Weights of a small GPT-style language model, trained from scratch on English Wikipedia: vocabulary 50257.
Each number is 128 + 24 x the weight over its row's rms, rounded and kept within 0 to 255. Layers, rows and columns count from 0. Numbers have three digits each. The size before them is the row's rms in percent of the matrix's.

# layer 12 MLP down (transposed), 1728x576, rms 0.0238, rows 1056-1162, columns 64-127
110:157107106098083121069126113140131158156119123107161165150095110095157157128062076120090128103146137110099106105154124110135142103142113111123124142146104125117147150141133118149129113091106130
103:150105150176136151116123146124164121127192075164138112096109122128093107146086128106120138137106059149101125141085128148087072130145114114142148126136139147153128121145106123167104126125136154
098:169091119118112135099157131071128106118109165127110157075133117102158152120079101169100067105160124135156123152115095065120110134178130121090152117145157107131118146139119126150139128114112132
090:078105132132132144123128092178098114179101145091161126117129095150102136107154151152152161056097148111121165110136093147175115113117157129124125128107163148147113146143169134084109119107096120
103:119099131138082176081173113134148167155116127109140115138161112126155122182144145109144151144088160108098115166120128139172131097086132107153113140147115126150132155177162136149134121136123193
097:083176175111108122145119110104136115151168113144130112135101118112163107124147121094119095111074147130130123122108075141121140108136087134101141106102111099136090085125124148190128124133145162
101:115143154121107111118103136139133162146073107079147102169137121119122156159167126075121112121089116156115110094148134153125119157097126133149160110107150116117141113128106106153105137088138133
100:092146091135152170163104095138116163097161162088098146102148142107090124104101111155090096142133118136122201152150139106136165133152148147098114140152117129130116100153143132113100103097145107
101:104113131180103137151113126152100128129104136078107125122139103129147159126151140129137159136085118143167125128092140146116084116150125108158095113091116113122147105148145111142103115130120152
099:144103110118091102082163107136102174123098072098118173116153129152149101137124119146107144066151152147109089141109111151123111156124076114137141156091124077145162088097122144132124130103138084
107:104109120154144134169085121148137150116143160142102157112100134128093142138115103122176115104109145094097147119154119124174137164140110127103087121147156174138156135107148159103111064123104113
102:100095101120156126112114170115134139144159092104106120135124140093111102114130132128136115140144150160162105175111108107116109117155178092135151151116140150064150123176118101109130091157096151
107:143142157113137140210134104138145096145152112129133117105101138143121099114135130162130152100178134110131152139109101091172112146128093138088165129118131112131124114120149147152151125127143107
101:134145130151164113114134175127125139085153122129093132105135140082118131125150139144085158128127140136141080152128127150119147169138124163133073138119115128106111119182160166128102150091210116
100:123106121110097136154131143170112089145137127138067108096184135133170066115125188075137141140112134102130150160081106101142131166135096132138125147109129093135112092151143133112085145072140112
098:107162117173139145136146113109145127134125141137162119133069149102125146098148132135169157129101141141113167147128124149152132112115126098111143144139137173183120119179107187150122145112116146
103:108172132121128163158119142110131074158139131116103137122126136104160130121116157172118094111182132086127097162116130146145110120128156159095099143127132128156126184108164124174124115087134090
107:148110091120158175145096092158158127121109123132134152140130167127085074141157111131134144110116117141139126124167133125098143169125162152150120140141145153149103115104141150145139126155117090
107:161116129138154104145118210150122132145152080147126105115120153127132176101122119119133106156161122143136157119133132120094145161127111125144117146116147144123125122110132138151151117109097123
116:130104165133121134081114122098144121152103128101184154127111139140143137065171114149145115141101125123089102106147159153131106142152143101149122138125101136100131158137136091144099123118123106
098:115103121119128146196118129124142113138158125114100092148166139150140111118102137141103086135120144109144121167127134161118129143146115143144137097096089098112107129100133091099151099111117153
103:109146138113132148094153134126129124060103120092120157159111137147137113143115119150132125139119131133133115122131104182114146125117138131094141106082138143099128138126134132164154135141150132
109:146129128090132103144152102131144185118138146112122115164109144136094156131111150117130130116169122141167136155085134093159130114115102112119156139109091109153127130099116121156141173135122132
105:088135124129135118163085167106096147156088127133105117110104097132120111093151103111120117143092125077129099118163118117094144129176077158157104112143123141152115165149142161082140142120138148
099:120169096152152091113114118134116166129121128157090145087093124074073127161105107146134178135125129098147147134175135131119180145096168091138188107142128112131153132134143127131156123116127128
102:082150135117131133102117095052113159131142078121122148147147120090174113127074118119124141130114100131095145114085104176102133106164139125145100145147137093117150146097152132121120120126144144
097:103120105111172099126129177135111092121126118131080120117126131100128128127088137100164103134095146118121163138150117109148097147209145114185144137149143078129151133139180112106138116102122108
093:150128119149136126125122095158145112118164121117113149137117146142139166143088110135140117125141120116128082133140146083104112121157123137099139133112116140146122134110075133142115111133096142
106:108102096129101093129152168102074096160194117136129138168089155155105116138107162117156080132133153136107114165128118139126125127118112114104169121118150074159137127120147150128098126122126121
091:118105097131132109110138159111114120113111131129093127167116155119124091102059162148116099152109136131138147115118137162109125147170099133145161167135126121118126135094144116082149075142160148
100:133154094153144086137166150126103134144102118107123177105131104103135129148123108118111126122140156166126142145072146145150138134136129146124103136161109082112109116160113157100108155140168097
093:126149071152098124121124082132117126132115165128115158133092107116161142152083166132101106099103127133125149160087138115118100135177163099126189133110174180145096100074147127160173115132124128
100:095155133145117148123178123105116168132165139095160087125117130146087099116171105106137129147117173164129095117105169118113175149070166149130129127095145112137110154154147104169108137085130118
100:113118096147150142122126177096123155134133100140144163131108150095115178095063173161080109105128140118136116116141091168138109118184102108098151115171124081131135082128180125173109105104128120
112:118087108129152141142141141121092078126134122138118120136126135143183103081164140123116117170177106131103134117098098115108158164100138137104142127140104136111120147132164120174122131109137115
097:113140147148117156143134122133113152113103136128125155135169120125085139121162158124120131130100180102110133124096130142114111080105137136141075161105142116107101172119164118112091150120103096
076:144137135119113110136107156114122164146142149137148146099117153144134126108132091100108145143122127144143120122126128114137143108094123138114147114113122145114103126139105103172136117114142139
095:114140119144115141105109134089136142116116133102170132130098119156112128141158141097135146072065126171134148113169127147143122129140158140126163123160142141140164152102155164137141122112130075
100:163152111124131138156140119138104154145133093137130104105127128116093131106075127102108132125137155093115119100121099121121109147126103085143119111133121112131113149154148180155114072161102092
130:155167114091139136144126090150128111156126124107117161098140099099154150111136147154169130153104124121139174115150157122127156132127148164105143120099154167120130148084109096129120080114109151
110:119185118128145113089119100134127113110130123128149117120123110115128136083147143100139112118124162130126119159107101073105113132139080142067130134111114066112132063170184149190120127153122150
108:125111137128119118087103141147136223158109155122147148117123168087107149100137120121109155121114064077122124132137148144133126156122086166171146136161115122112130114118121122050116133135140160
097:129148060125137125163122098163132160143106110130147144095139108152112120144094137163123135176082113085111159113146137133130134119110138103138123150132135123133185148156123113143123124127120129
113:128121142082136095132132146110155111122118142131147110115134119127142084141137128120145129119111121124110133137120156120139121142078122165126147141116145107119111136098158147134135147154153179
099:136110176158162090096107109128140144120129094163166166135092104174186169052121115088128148131132152148139115140139149128126140137113100093141157110116120143119155109127148163147126127112096130
087:104110109129136122108099131160146114179111177094138117111167111132151113167080104135131092104131106169150144142163088104157100110159182103105126142162153091135127161125115111117124166125136121
077:139167146155145099120131082102167127154137115117160121109131136113117172126139143122178137132153162108091124130161100093133143108110135133148176109155136156144119129121120121124157124101120142
093:157096147114133126089127158089148126109136132130119088164114092163160078115109110109087137137087110115180118112106107103109094143145133139129100147134135155147118120113125137146151100133105123
092:106077134139125110115147122122104142148115094160142105133098131139130142124107103168138137131127106119134148110161134157138088181158106102164134143132105154151136099110160192140130128176092122
102:131122138130138114073145105154128112130091127128138118161143132122160130153109112107124136085059145110129106135162146111148117118094127152114118146159133133134114145136170112154109120086120147
101:097077198142146122185166131088061123127090124096113141113123123168124132104130131087101100162146077090138110117132128112116109143101153112158106152122137105168145107136106127140102087129074089
095:129110156160117140144167136129070125151151131110113129123169074086115109123123116125160121091109152181164133111131110125137175085098116150103119130134121141099118118124124117126183163110090151
099:186120123114138093153149147155127120137148141155153134136121127174120140154166110121131093137107119148164117126125077127122130154132102083162128148112146132144107126102094146129126098106136089
104:071088126127122101140138128139118100166128106093110140134118133151105142141134106060186076125105156115134167139150132145118118163124134164090088113140125171087126114160136120149140106117158108
107:151154113136153129096139123114112116146128146126128111125118104189090104088130111146133129104082121117087128115167146144123125097149143116146170066080153105125110128090110144178147096115101083
100:135112102117168116090154156132132158095114118085127131081102141123140153101126117086106166140100150104112126146093136134109133109134147134117166132142131113113127109087124131168067108155106147
095:111135104119109108133092114132125102152112173152120131117155134126111128114155155137106080137114073151155065099164162122118086111139182134159083160125117103095146114119111153157121105127127123
100:127160101138137110135092137116148148118123080176139115180099102119129140122131126127103139133087147152124085112125145149111137123185114140090118131154135111105135130139072151167115153140153135
093:095115130126118156155109134114138156154102139124089126087156122132137122075153119142131128167063118129137109112091134176127118125106169133159090136123154114153139150122118129156159096129134106
099:192145137110107099138143127168158132161071096169129134128072126100110154119101102160140128118159075096138156132111143141140123115075131159142148105124128118152128146155121132148112138121120144
105:069121109131113154132140150090133091133166156118149119132107133112112095113121106109130106108186164097131092154153136131123131142137104089133165151159113116129100176122171157130133145071113172
100:117093129126132125175112128148125106157118115136114130126137115133149137067150083128134156124118168118147109125130179156103123132121084124139120081158125141151118160114133095160099127125109151
119:089178103098147123137147099146086133141152151148128096121143125116191115097127149124153136133152146109133095124124115146103154151124107126125169154125161199146093137135173139168132135175116116
115:127137102120108108133123123165136117131174183117115150164125110120126102134113128138153154069083108111157104148146134142101153142136104141142176090135114097105127109123123144108137114119118114
093:108087138123138113173092123108151120123140139124108100159090109150146143097121137075154141132108143163135119137107127127100145103160102177110153119101128098139117117136106118141108119114093132
115:102132154187105079106129095119098099095092097132121132114128109110113107133102134144097066094081189169131156131098091135118139137161129138100157103110094150108164158137151130111147164090165134
093:130131129165163129159169142125138116145100125086107118091129126154125098130107159138143089145122138109178095142128156119163115122135172096114142140136144119129112097108141119145115120133158117
097:119131109116123112138108140133129108173108145087118105104104196118167105114095112173097125137141106105112132085139100124131155137130127083146120172091092122152155159112157134109135118153121098
106:122103151129119134132143120106153113152129142133189116138121124114123146134128141141069146103092134139142140129108105105143135096079134136128137096158182145116082091101104140192138146158143107
090:163095165116158144107121133179174136175136142096126161112141087117177147127118119147131114160155123102119146148156128090124116121089130154100139169162127133137179194127160145108113121145155122
106:113133107138142135105121114125135104150126111106072074129159149168116131121143139145113109154130121155133128114138103080121127187098166112100144122114161163136134155128131170104138143127159150
096:142127102118147118144130143147114139119087142104144137172128123152096142150154153163112111094107143120147106160101157140153090143129144146142159145067154102122141100110116090107147116088138100
129:142123165082138140177134122160105131162074107073197092147122084123135158173139121116104149129093143140184147091115099084149094153124158141136158143142164185135139171151126149118170126132108161
093:119128164151119143099139138128153150099129121147124123152079109114119156116151143080111118116130156121099122144130085137114166169155160117102150139153137116178122134122127079155170153124121146
100:120094142109109125089058165156083144104105140083140118123160130174104110146117118143117123100105112135116126124127226136092104124135135170109148156151128105121152148131173131067095133139098117
094:121125117088104109120114106077120119134125105120129122109098126076131112108137153127096112124110128142081125127140163153100108117137084099098135153110140099149106128129127111160156126107124140
102:152136164148152120133118144147065140103108133160128159139121121117139056101099136139181119100135146094115095149146125151123100111150146099082100117191112143161133157135112166111136081140156156
096:116161108120154146159140085139100100113096147084120103142102166130152145171129122139133114087127123109101173155105142151107166158138131133099160093113190109158159173144139115159162107136102102
074:111096159124093150125107175117123117164114104119097125110118136144129127117142126132098146122108109138175127107115129174149135152136129124130128146151134083114132145166117096071114113102115151
093:093084139122115139136115113178097129101113131141117128122118124125123150112091135104176125111122143136153101173123112124086190138130119120162099135132131104130092147141123118117134095115104114
093:131176148134115146158122129132142096167131116144107110140147119135083119141055134109127082135114107107133127121141137124124135119139135112107142118129125134105136167123124127124119095145178148
104:128111169150162116147132125116139112154113117153132075139086133126144128136096104147086110096100132149162106089124085102132124079120103169117126109147128077108107132102149121174110151073139139
101:139103144173115126147154087155115117125087097132123145151119144114153101147121122095099099133080141133189119114136107116121128166136126153159173165094153119165090134122151114152119101169157132
097:159104180134131128120103107127117159111170139170088082123091112113157134115156124140107138145122148138120129140138133147134135107108149124135110119130112112136086121127101116128150113129145136
108:140112160135152169126148138140124134129140141104078138109116152091099151157108110127166147144145108151139143099140123152135118111125151159098153140149154155173145150160169092113130115146125111
106:077118122119093171142107169116087122084157140130140063146138143146116132149131151128141095098100135187149139140129141144089115136164148084106096182119060172134142172144116149136131130145126140
105:112080127125133117134120123150141143110154104134121118127098147096148104154151172117141138136139160098105070157121129146180129142067175105123121075155149127122169118118126131134156135100113129
096:170139126147114109140112105152114115134103158157127089104123163142127145150148130142191140125077100117121129131138135166116176107115131118108116127164117164159189126168113109142165168130105130
101:107130141110159136159115136098115085093119143102134133142128147157126154113119092137139099103163127147112106120113130101144096134161133128153110084136155158149102157109114141077081148062125125
100:099094134123157129109104129118137159117140132101105147102119112084130149108147149111161133133109115128149117128130113159119105102165113145177117111158110119097133129093119120114158104123147135
099:087103150109108113116091124164149122120111182117138141163105125136127114123168126093135105102088128165137147142142073116089149088143154131103098129117101143136134146116116139168109144141144133
089:120097105146121116135115106100145118150106096179170107130107139152122100115118157101118116157109127112104160102144139131128169118107157134108117127116127121089102112117110112158121143100091119
104:077115101107139117177116159129165115110099131114163138133168101123159116068105135104076143106127124112153117107163141174128155163111128109183114094108107133156178140137156140153109172153113142
122:111144176115099095132105110137194174123097072094189096169099140113133147146161127121097131085086135113126121142069087162119151143128155149111109114143138118146114169132127120180116127076154117
102:150078112115136130121108143120145134157093120138115131137113108113117110105109113147106087113134120130135114149120157142119100079147122132112102130101141118171141134145103122149150137138140120
107:134124119104124112126072115162079137157126113112148129131158124133082127106100111134115163162157126115083124089118114110143142098187131118130148125124107056156124126149146107143147174121105158
101:124105098125150146128109099144125134128119133141153152131190155156112077097131139131127082138123141138107137100111126142110123082160123083110125199159113132161143112127076179127125150179132129
092:061132157115077079130117114131173134133110151069089129173151152126101129141152139070143127194107116059155122138141127150173102132117148137132122055144125122150101139093118146147101136100169158
101:131152166136131124128102101116109140136117110114123168163170146120130150160144131185094132092100159121172146132137159132158117122177144098095122140133145156119121139113097161151141120103174135
107:137124165108096107129094147099174113131093118118120181145107163132137167137089128170091087155147093112137121111177093112138192122112119106128138167093141097111099087099136102128106174110158126
107:133106155098133107124156133119117105141128125119073098121147091140172147113146114113110115105147122118115082115142057132157127189107124114099130125096135132124115119129125117147087127128129130
101:158172122124101135160137097104149091173129155100093124150153171108091104129126082116149105120124142122127160113097137113098154125198139121119138110123111114131138121142132129132154110163119119
116:159144143140119144126115126070170083130093106102184111154096124146078134114122088110172096109104158088112141100176156128082144107137160142098158106162152125148120119123112126183090152104184116
087:107110112129131136137130159124144086169137118124139145116126110141166116085112105086111108118181110118139115126131141141122118142114123108146132101140143111155095070143121106151128108129157143
107:135117117160076136153049132111151087144110117156134135149141172113119107132184125096110091123133124130126116129138126139107156101115132111081130088136156118136145111103144130121132098149113165
099:119107117171145160100130143174123122169146140167128103153155101118143118100142176176146162082085122132131132117075095124108124121151112109106153125153145082103111094136141095120146139094144110
103:140100156130167167152137189082135115103131127135131144150151110098118160125114136150149113133135134136107119155122095165145125132183108141152092103113097095164104115128118101109089122104105152
# layer 12 MLP up, 1728x576, rms 0.0253, rows 1057-1163, columns 64-127
105:098097114106161092153132122129138145104106129120100149109072097133120096094133125162106140149144136159121102143176125122156140095138119151166112135186142132176132152123102121120114103129109140
096:101116131121112166124082122166166139145081099117140084135138168132140124147163140110193186148103103114128149119138211142143168146117134139151151123135131129130105082115118137121105134126107161
091:161147140129112123107144122067163139153201146175136122154136102101113114147125158120093092168132166092169086091122161082098137119095118106169154121125138118137100137129126096170166164132133109
103:095159126129109143137100127124085125112111157133108123117122110173164156160098118106137115130116165128121131112151134076071128098105143185161155215092120124109151150149105131098195120081135138
123:104184150137099136139133133076099128121118096167147121122143116105170112148148124126096122117125133138124115133135118101121174125158124166130111134126108150121104147133111161132159122136179120
100:149117102083153152088123146146123140138126150138075085140120123110139086166110134087123116127103103118129091171182148130106128145115137142178129147101165113119129129120147142088131106124154089
096:165156166119164128141145127097127117160123124090132131101086062112169101155161118158147145131140116148095126074137115101151173127119161144144141139113131182149123154038112176072138115141095141
100:165120147125134097130126130149117154143137136167126099120146106140119100163139195141162138111124103164109108145112140091131137169148123140158132148127117139058104138113128082125163114125138118
117:144110114152109088092180141146135164139124068117135172129108132162144133120109125157067104099123148110140106129130140153113125155110096116117168160069122148157125101111102160124139154115149096
104:165113149107117145118105149113158136128137108132124123071159137156105127169097112147128105123128133128154134146144117098110133138112082163101130099127144186089145083138086119083078101145128114
101:116089158135154130126122153086124120135127148088133156085098108169127127144111134113139140113151123144152125084136161133121140143110183127101128123138174186094049133129141119139138132127104109
100:176142140139142119126131150127149128133120088157132113148089132087144115081102132128109138129138125134118105153105101084101148119102090147100155124135130174109080123075173092118129148122126116
097:201130141144089090123127127091091153143134127122159125136133077098159105158140124139144125121134155120114131155124099104113107148175123156057117155137150125101107124159068158124134088162141145
099:133120126112104136118061124085125149117116150120173120109128123151168124148129129197125103126126143139140108128125167138080126094125133140108137153143160169143136095098132177110131104127113114
099:143103137121099097132083168176152130148113138140119106147168143149161154137101102115095116130141142136149122085096141108110185120124135123129121129159143144118114113137065117145136119177138122
100:138132176167134155161145132122142160099117119109093115139122092112128134113117136134104138123136168155123129150165092092095211075087105129111174189114122110128111114103127121132192119117126138
101:122087106107114084122145163136155101157124097150147144121138100125118159168100117141136135113156144139140121114085129125144151137114132133165135105097152136115133127171119116103165133157140175
108:131146123110165126161088161163136128137117130184147141097115138094107143151197150147112097108161155146120137141125116139157113098104102113136115170146129097113100077108121100108120144147115106
116:120119143122125167142138089109143123154113139076141115138100141128129174119161115132124108134127163125091120134166151132163137131103132148131143107120124176075124154118093107097148149107143090
097:084164131077118114112123117110087128108084131137140101118148117121142127102145158113133128130179100160097126171099147132104158139143139124156127122175148177107142146131074107093164151152107139
099:144130131167139156099117180065156170161092116133175117087114113084122139178125155152118119089164140138138104115150120110112123121123141160099149134171184128099114114104116115098123180095161125
109:117118128087126120131130096107102133075158128133128144102120146153141116151120144121120136138168134112161154132108127112119162127143122101133120138119093143149080138122113132133124143157124132
104:129137096139118110101125133106103127138156131147115117117102121039139117180119140151121162177104110105182146105162160145095128151130115134154141135141132111118132133099110107121147148099134136
097:158113137137110101129153098106126126146173177154132123134169129123128120130124067130105145134117103161092104139121075119159132126128099137106153127095111152143121123095125158111111106171151126
098:174122096142122127155115099125136154105135178162134129107100156133143128142170135106084108117125122128139128124109127090152086153134103124100124133123133143124156132148094145116123165124115106
095:126105157107138139117107143127116081112128157124111125155129124133129161140143132102091165124120171108123106130088184127099112092111161104153136163136132161131144133128110154072112103160124134
095:095124115146125118155126144100134118118137122130171136134142130130129122139164135117106114100146114068134148146137116122147112073112134115124123177120119145122145077133139139099139123149183130
101:120139123102150189112132141104125129108108152102135151154127151147091151137134102138108121185121101156146127088099131116147121127080145142130156166120143179142149134084127122142167138105146099
091:144133175149096122114136087111129088121114127107162149112116082099138165135169129112149120092108114105127151111129161079171092089105122088130121130147131170133141134117128148123176157119135131
097:137127133163105130111127141139173137099149161116137063124149121119135147119196139142088100110132143118107130135120088176122144142123143112144153132096152130090134110117113104122156148157101129
091:121132174117148133134143168108157096143140129138178073136085132156170170140138109127161161081120138117128106120154140096119127086095125122090099129140120100123145111124159103148131128176217130
100:111128117117089108120129132143178154145143142081084103128148162129159150188158159112121157177132100141092109138119081102116124190122123093105157123163140158152133126122090114060156145164150121
096:077067121092128125135117144117123180129172120125108140109104117144146104152128156159122197110121131145127147120151170075095124171095153121111151119131146150110148113116094110102146143127102112
122:150126128089150148111139134135142090090170126172130139116089125118164138136147110154132131148185135124103143143100114112131146123131112153108131136138138150094120121122091124148158139141126109
096:119141137133153134087142111151162121131151152116170122112132165124158140156128111128148155123103098124110123135169144130132118152119127142100188076113171154138113152123123154139163120160099109
082:138090143102118131127129127138124149110118125106088126129149098114099151119126139142143114126150131113118135135169187126124114129191118103134120145155120128145159127118102145115123130112144081
093:096095120124143103134110105112129161123113191089142097116112142106151106165141094132120099105144118151125111170134135176116115139116152128154101133121158115093151162109132131114168155112134157
097:119153146157105091130093131105101127118177149139107136086112149116103178140118080131116129126149126137164120169131102143166096114149142105081096118161141131087137130143114110151149134092113104
115:150119155109142111102119184097112123126122113129147131122139166122123106131136105131161137158147181148177119117100141161126166118108178157156141137113129153145123096119156127136156094139116090
109:145122164164105144136104114098109128107125091139100072079137134092120126161194120157134098110156156101144147103159104098125154131142093110149084158148133140155174156147120152112138108145166129
100:168153128143123088135083113163128125106164110140091119136137162116137121133137155134106139140111158116111103109130169125061100166131125144107133137157115170135123147088112156089134159172163110
095:142161183076148060144091123090103142085156094177100109129115109127198152144153175130131138118129129131145125117150107165102148144142139094110162127140127126082124117108179156152127134132130072
106:101090141114112111091139155135138128126153137120128116150122121111106100147161170146127103136147097110124135165124146135129120130129145148085135166129146093113158124158147154145152171111139125
101:108146161166126107132108108097126090134115171162114163150121103099167160095135143150136090101156142190135125127143159151147130103158163124156176131128159160139134132080168149107132128156119116
086:137115165116115097134121066064126126144166103126152124106099106126158115129148158124115167166122130118117102099172149107101122111086073135138172123127108159134127104132129125135116103156149138
090:094115103096112113146096143140126122119152137100086098185131100124140107101081093149090089117114125124171120142113170154139137118138125089133081124136103125108110135127151107112122152143168126
095:122145140147126106118106114147173129100122074153107139136137130081120147134140117096083115179092104125100154138130137097100147118149124158122156130169117144133140133150136144146116089093150150
089:134157102136152130116111163121138163096103115133170126087123157097111137090167160097117147125125121121152103152144121121115143133127125132103189093147140153140145168110125110133111142107139125
096:149093132161152170121130155126182146134104112119115084160117079137147137137139115165138089133115176141111107070163124136161088133137104118071192145160169147121111107121082113100152118162130109
102:115118086083126129119145156153109138105103107140106150127126128126110114131115160103162139144153117119120163065102141090109125123095116113111119149141118169119077112125104163131107144109105133
096:185116093095131094095128117121123127130148089119139147042089186175156138132156122111140149126157102148115090150147140145133138151145125117107144163124176159115068122151218132144146112133153071
099:100112187108208119098139121142143140104140102137151129080142115139114115129115102143177127125115156180076151102124130098142150091136131188132151150106122130119110115123153162134093156077138136
104:153104135138088129112115123100118133107115124124098131083105180126108158176129122114140115120144149168177165133174173106133181144136135106125114120153123160096113152159105098090111115135122152
110:132153155126121118152139113111120089130148127138137174119081135094160105102124167110098136183143149165193118138114131136122150112108120178098134184126093118145132116118136144139136134127157134
098:189173126172099118143164126093130160121164147153143115092129108077141106142167129129118123091135136144135112068104125118195115160099141110094125114131157119127156175110115149079140142156131124
095:151143147097105140091160151156109165119108071119110126124135147129162089174109118159126136144155156121092107132107107102110152160152110110120155129141143169153155119136123112108131146115118116
098:103158123107076133090123121111111118170160135156078122149099140149130142102124119121103141174103131168168097158138081113115122139109148096127153138128164149141124131153080125098119128136142132
101:126127169156141128124114163132073097110091152110174152123113107097158158115106157130143149100122125152121141089159119105133118094176169143144142111124155101155107119098118127122130131161130135
097:101162143117121152135106131087150160068132155144111078109155100119111163145147138133105097107156137123116141142120098130134194099128134154117129127114117115138161122129112158105102189153122075
102:133102115168126146129083110126105119131145158147119142109103188102110120112136097124142074093151123097181097104131145117089137096178128108121128135151126109136104134103145182104101170101140142
112:135134156094138140127120167132166138111101102105140143080098136099126136123115120108106115166157102122144123110152128128138112108152121154158107158126135158155104103089159120103113104132171128
114:105130127093143139142146139130111143080090152157128163111109146136137151121149110128155083160117139118120150089097101100120170135117065163139121099113141142125172109107141129134056165130130115
107:104098114119095111106109142121103137094128157130124130097146177130128121123163123079098117109176137127123144157084094183187170146081122122142101145110118143104124149111145132147124153131131096
092:155126128112104161113172134101078114149127129121117141129137141125098142119140177137161121104137135093116085144136119133170113124118132103106118102164158176114130143120183135107154129174150120
114:126145107156141102136140128117134111092164165171127135126116100142151125120158113136131123094137154109219151110166109107111144081110143130099100197166145132143123114142057128142084131130134142
094:143147176109097086124069134079131113155070149151141133129107156063155134124102125117103112131114103156108143126125124125119161106116074174189162120127169141092142094083127124121148137183135036
096:110137110122111129129111117152152125128114145128133104116133106136137119104127153118101123124140169161158093112094147120138110170157122129133146170131132133118151152129139127110135133078150150
105:118133106119115152134116147155118154083143115140107119091145136142117115099162121089125125148168145094162074134097137137138165109177111117110079145098090119108146129164148136128100179138160145
100:101128103151141116114130096105085103105144147179121120108132185137139131148170125113131162089142138146083088106116087107105126111109105115088087155133132116076141109129115118171095118105149114
111:119124128141117094128156135161089131133153093173112113113121118093147116135141112135136119155149114198161146161128160169137083126131120130136128163104130121128137145139096146103115126163145143
093:117115122115173155119131110133137082104173096140126146137137134124127147136120126130138118128122124147124148092169128142176209103101157133082131129107142172135173145138104167132121167139151126
126:162134135145174144118141147109078141149120140147135121096134112122159118143131107164120175127141104114205123079118120128152081154099180175101150186191149159117143137133091102131178114116118112
094:136139118105162139133156148108103108112110068098168098067103145139138170149117153155137146120140157108118166144137119104171118134114107127152107164126127131076090112131108145084095150163136127
100:106149148124145102129128138121085108120134089158130160128162146138071087130116147117138103094141143151153112143090117107155126144116081088142170153132141146105101064139114176184129119139150126
092:149130111119183117164093172153091185127176155104157139113117154148124153119133085083139132130145147136137118148064153088145138114150146124127129145108155137121127084117149155135101156112119143
116:102145108129096122124171116092189116142144160094125089097122140148106210138142136125082147160128104157143138098105125093130164112115129138180133131056152105081142107127163116141103192114119124
093:120145136189130088108125151108159106127121095137175118125124131161108162188107090153138131153107126139136183154127107136144100088094086116080157144174121162084111089112137120112144142122153102
093:165168119100164109133132092127147102103157126144129083133115106117152125122143099119148130105132165109100116125131127109115115100156139148134153131107127145128130100115157143176154115187168137
093:174138127110182147134137064130224135178144159101143104116147114109108112120126150156150175159127141126117119048140099154144115161128164120084163131149096157126136118105120147152141125100141148
095:160108096114126101127100141128129134104106151118119139078155139094113116101114176125136140129128150125114129109134164076140134111098136119090111128182124108128189110079113118097146093167153149
101:114121128119142140121148126108131180133139119131130136080123114118148171112101137109183127121126124093115100098121130113116140146139122101093153132166129189135118132159088102096146118125159109
101:144112134140154094150146115131117119146108133101112145121142173147096141115149119103092139126187131119133165108145137133096140111139147165125120125068131124114131128105131210103115120144168093
096:123120114122124097122114127116140156148114135090096158123120158152172165132102152114159119132127147108113106167120120148123112128149144145101120139148145234166125133125186133114063148142112121
106:131140109136153103124114136167120122081116174138151115102156134130148168132130137139109068140128156092136118086139125118094130115089087107097140142167146097110114125121144156148158139135115138
100:162128145157129099097148153079133126137123128114154143105143075087118101128104107141124176137123102122108145143103134130170151088109153130114118130151124118141136099110119126097113149110112117
104:118120140117101138129088145138140107101127118125100111126126169154164148157118172120088126137143111101132105158097130134082133126128146154120116153077142140095123113101090165129161120130116151
103:092179138108140117114111142131140113157124100169112090168131168099137157111111129127120103191109143146142122091096115094125140121117092158121164169132133112154087107136112121142131129110134113
098:165121123147144145113109125106150164079129158125142124127096113102139173141120088119092100150113140100151136154156127115161132112122134101070140118126168147123124111120154133106164175133155090
097:120152151131125147142163149112089079110162107107143113117134110164136120155152131140114120173135111116143111117159120118141125109106129132113150129125144120131148165148148117164176113135113094
097:150124135110147159100104137131098171122110075129158130116130106124125096131119129088101168124102164152142145116126193108160129121091089127149170164116138129170097149140145112108116110129156126
088:123132175098153121143119159148094133070197118129117090140109151125137119111145088166161109124118081123126168147091124132107165144140153131133111158109152149119131150110123112094155154157167093
108:156095088149105121154120143102164153090114147142110105095139147140115117089154095096071137143168151146122107161122164114105109123106126097174116141110109145143134128136179132089110123160146139
109:164161136098119082079126135135120115114158112116107128135095118111191171128136125125099154136115160110132126165106196115160151095124113165131157120132135145102141110079141124138118150133162125
097:167153138121108134137091103128097100074166125142140144117112168150160161129172134126132134076142110108154112154121136146153153125159157105091120118121135130101090136089144119117142133148112120
110:081146130108106176143120147091129149137100132164099096109160145136100130109147084115125120148128144138137150109154134100112110143144065168137117116126136118129090076133124122126147157146122112
100:118132077106131079113162170104143161118092087096128134070181119157117095111128132144152170158110142112139133114163132164129149099139136147110126093106143126116138141070154135115106136129141089
101:133144114148112095116107151159106144109131114110166107111141151125109161170099114098104143149127117099108135110109152130147130127088077100121120117127126166106115129107115167073115101107164097
101:173159155125151117118122130126159160140133163150124147138125173145125143124146128098115095186131164155129130080136129138104109152162110145067085143128116144098086142138148151107117141142124091
108:115128110152105137132150132146110122107177145147150051108113124165145111151150134133169147118151120130105068122085153120110123120110095115094117142139161143137179131136115170124101113144109134
102:104131105138114144116156118124098155106102122157134151079152137124117167123154144105076139112160115131102127062132143092103145135124104141114116106126155140126153174114130110107112138139126147
099:083117129152068114108096143132145158128142114150115137091122100097115120119157175132120115114157157097136084122117170128175109153086119151117110119161115141157149123157121141154115106144154141
112:185127129099117144129144126128097106104191063105121141106135136128123102120071188101154154142133115123108126135167151122133165137122152146087144173159145146143118096082143155114108146152155118
084:136129139102124114158117139144101111083158133116125093135080131118118130128135129158156126141146150167150140135122146123160130092171135106133134130140121146107156143078114150130152166125139076
106:156108094141127126145143122131143147144111149149060111122150101108114099108147095162113131112135163141125098153179161132145113137112133113114137128129150152130108126140152101119087104155116130
097:131128154149125149125089113116155168147167161124147118156127140178125169109138125140167096084113176137141134125151163098108131136120103127133156151158140131121115115166098105086137121131112128
102:125109138130132118144077100073130166131141141101143131110116144145134162143134138132115120139119158127079097117143168080116133113094135104115138179117112144143120137113063136081123122163101117
095:149115101097130142091107099134159142130143079179108148137120129070129096120168152132143152177112118123141118115125151126122139112119105129117128123105137114119159121113142136142145131137118145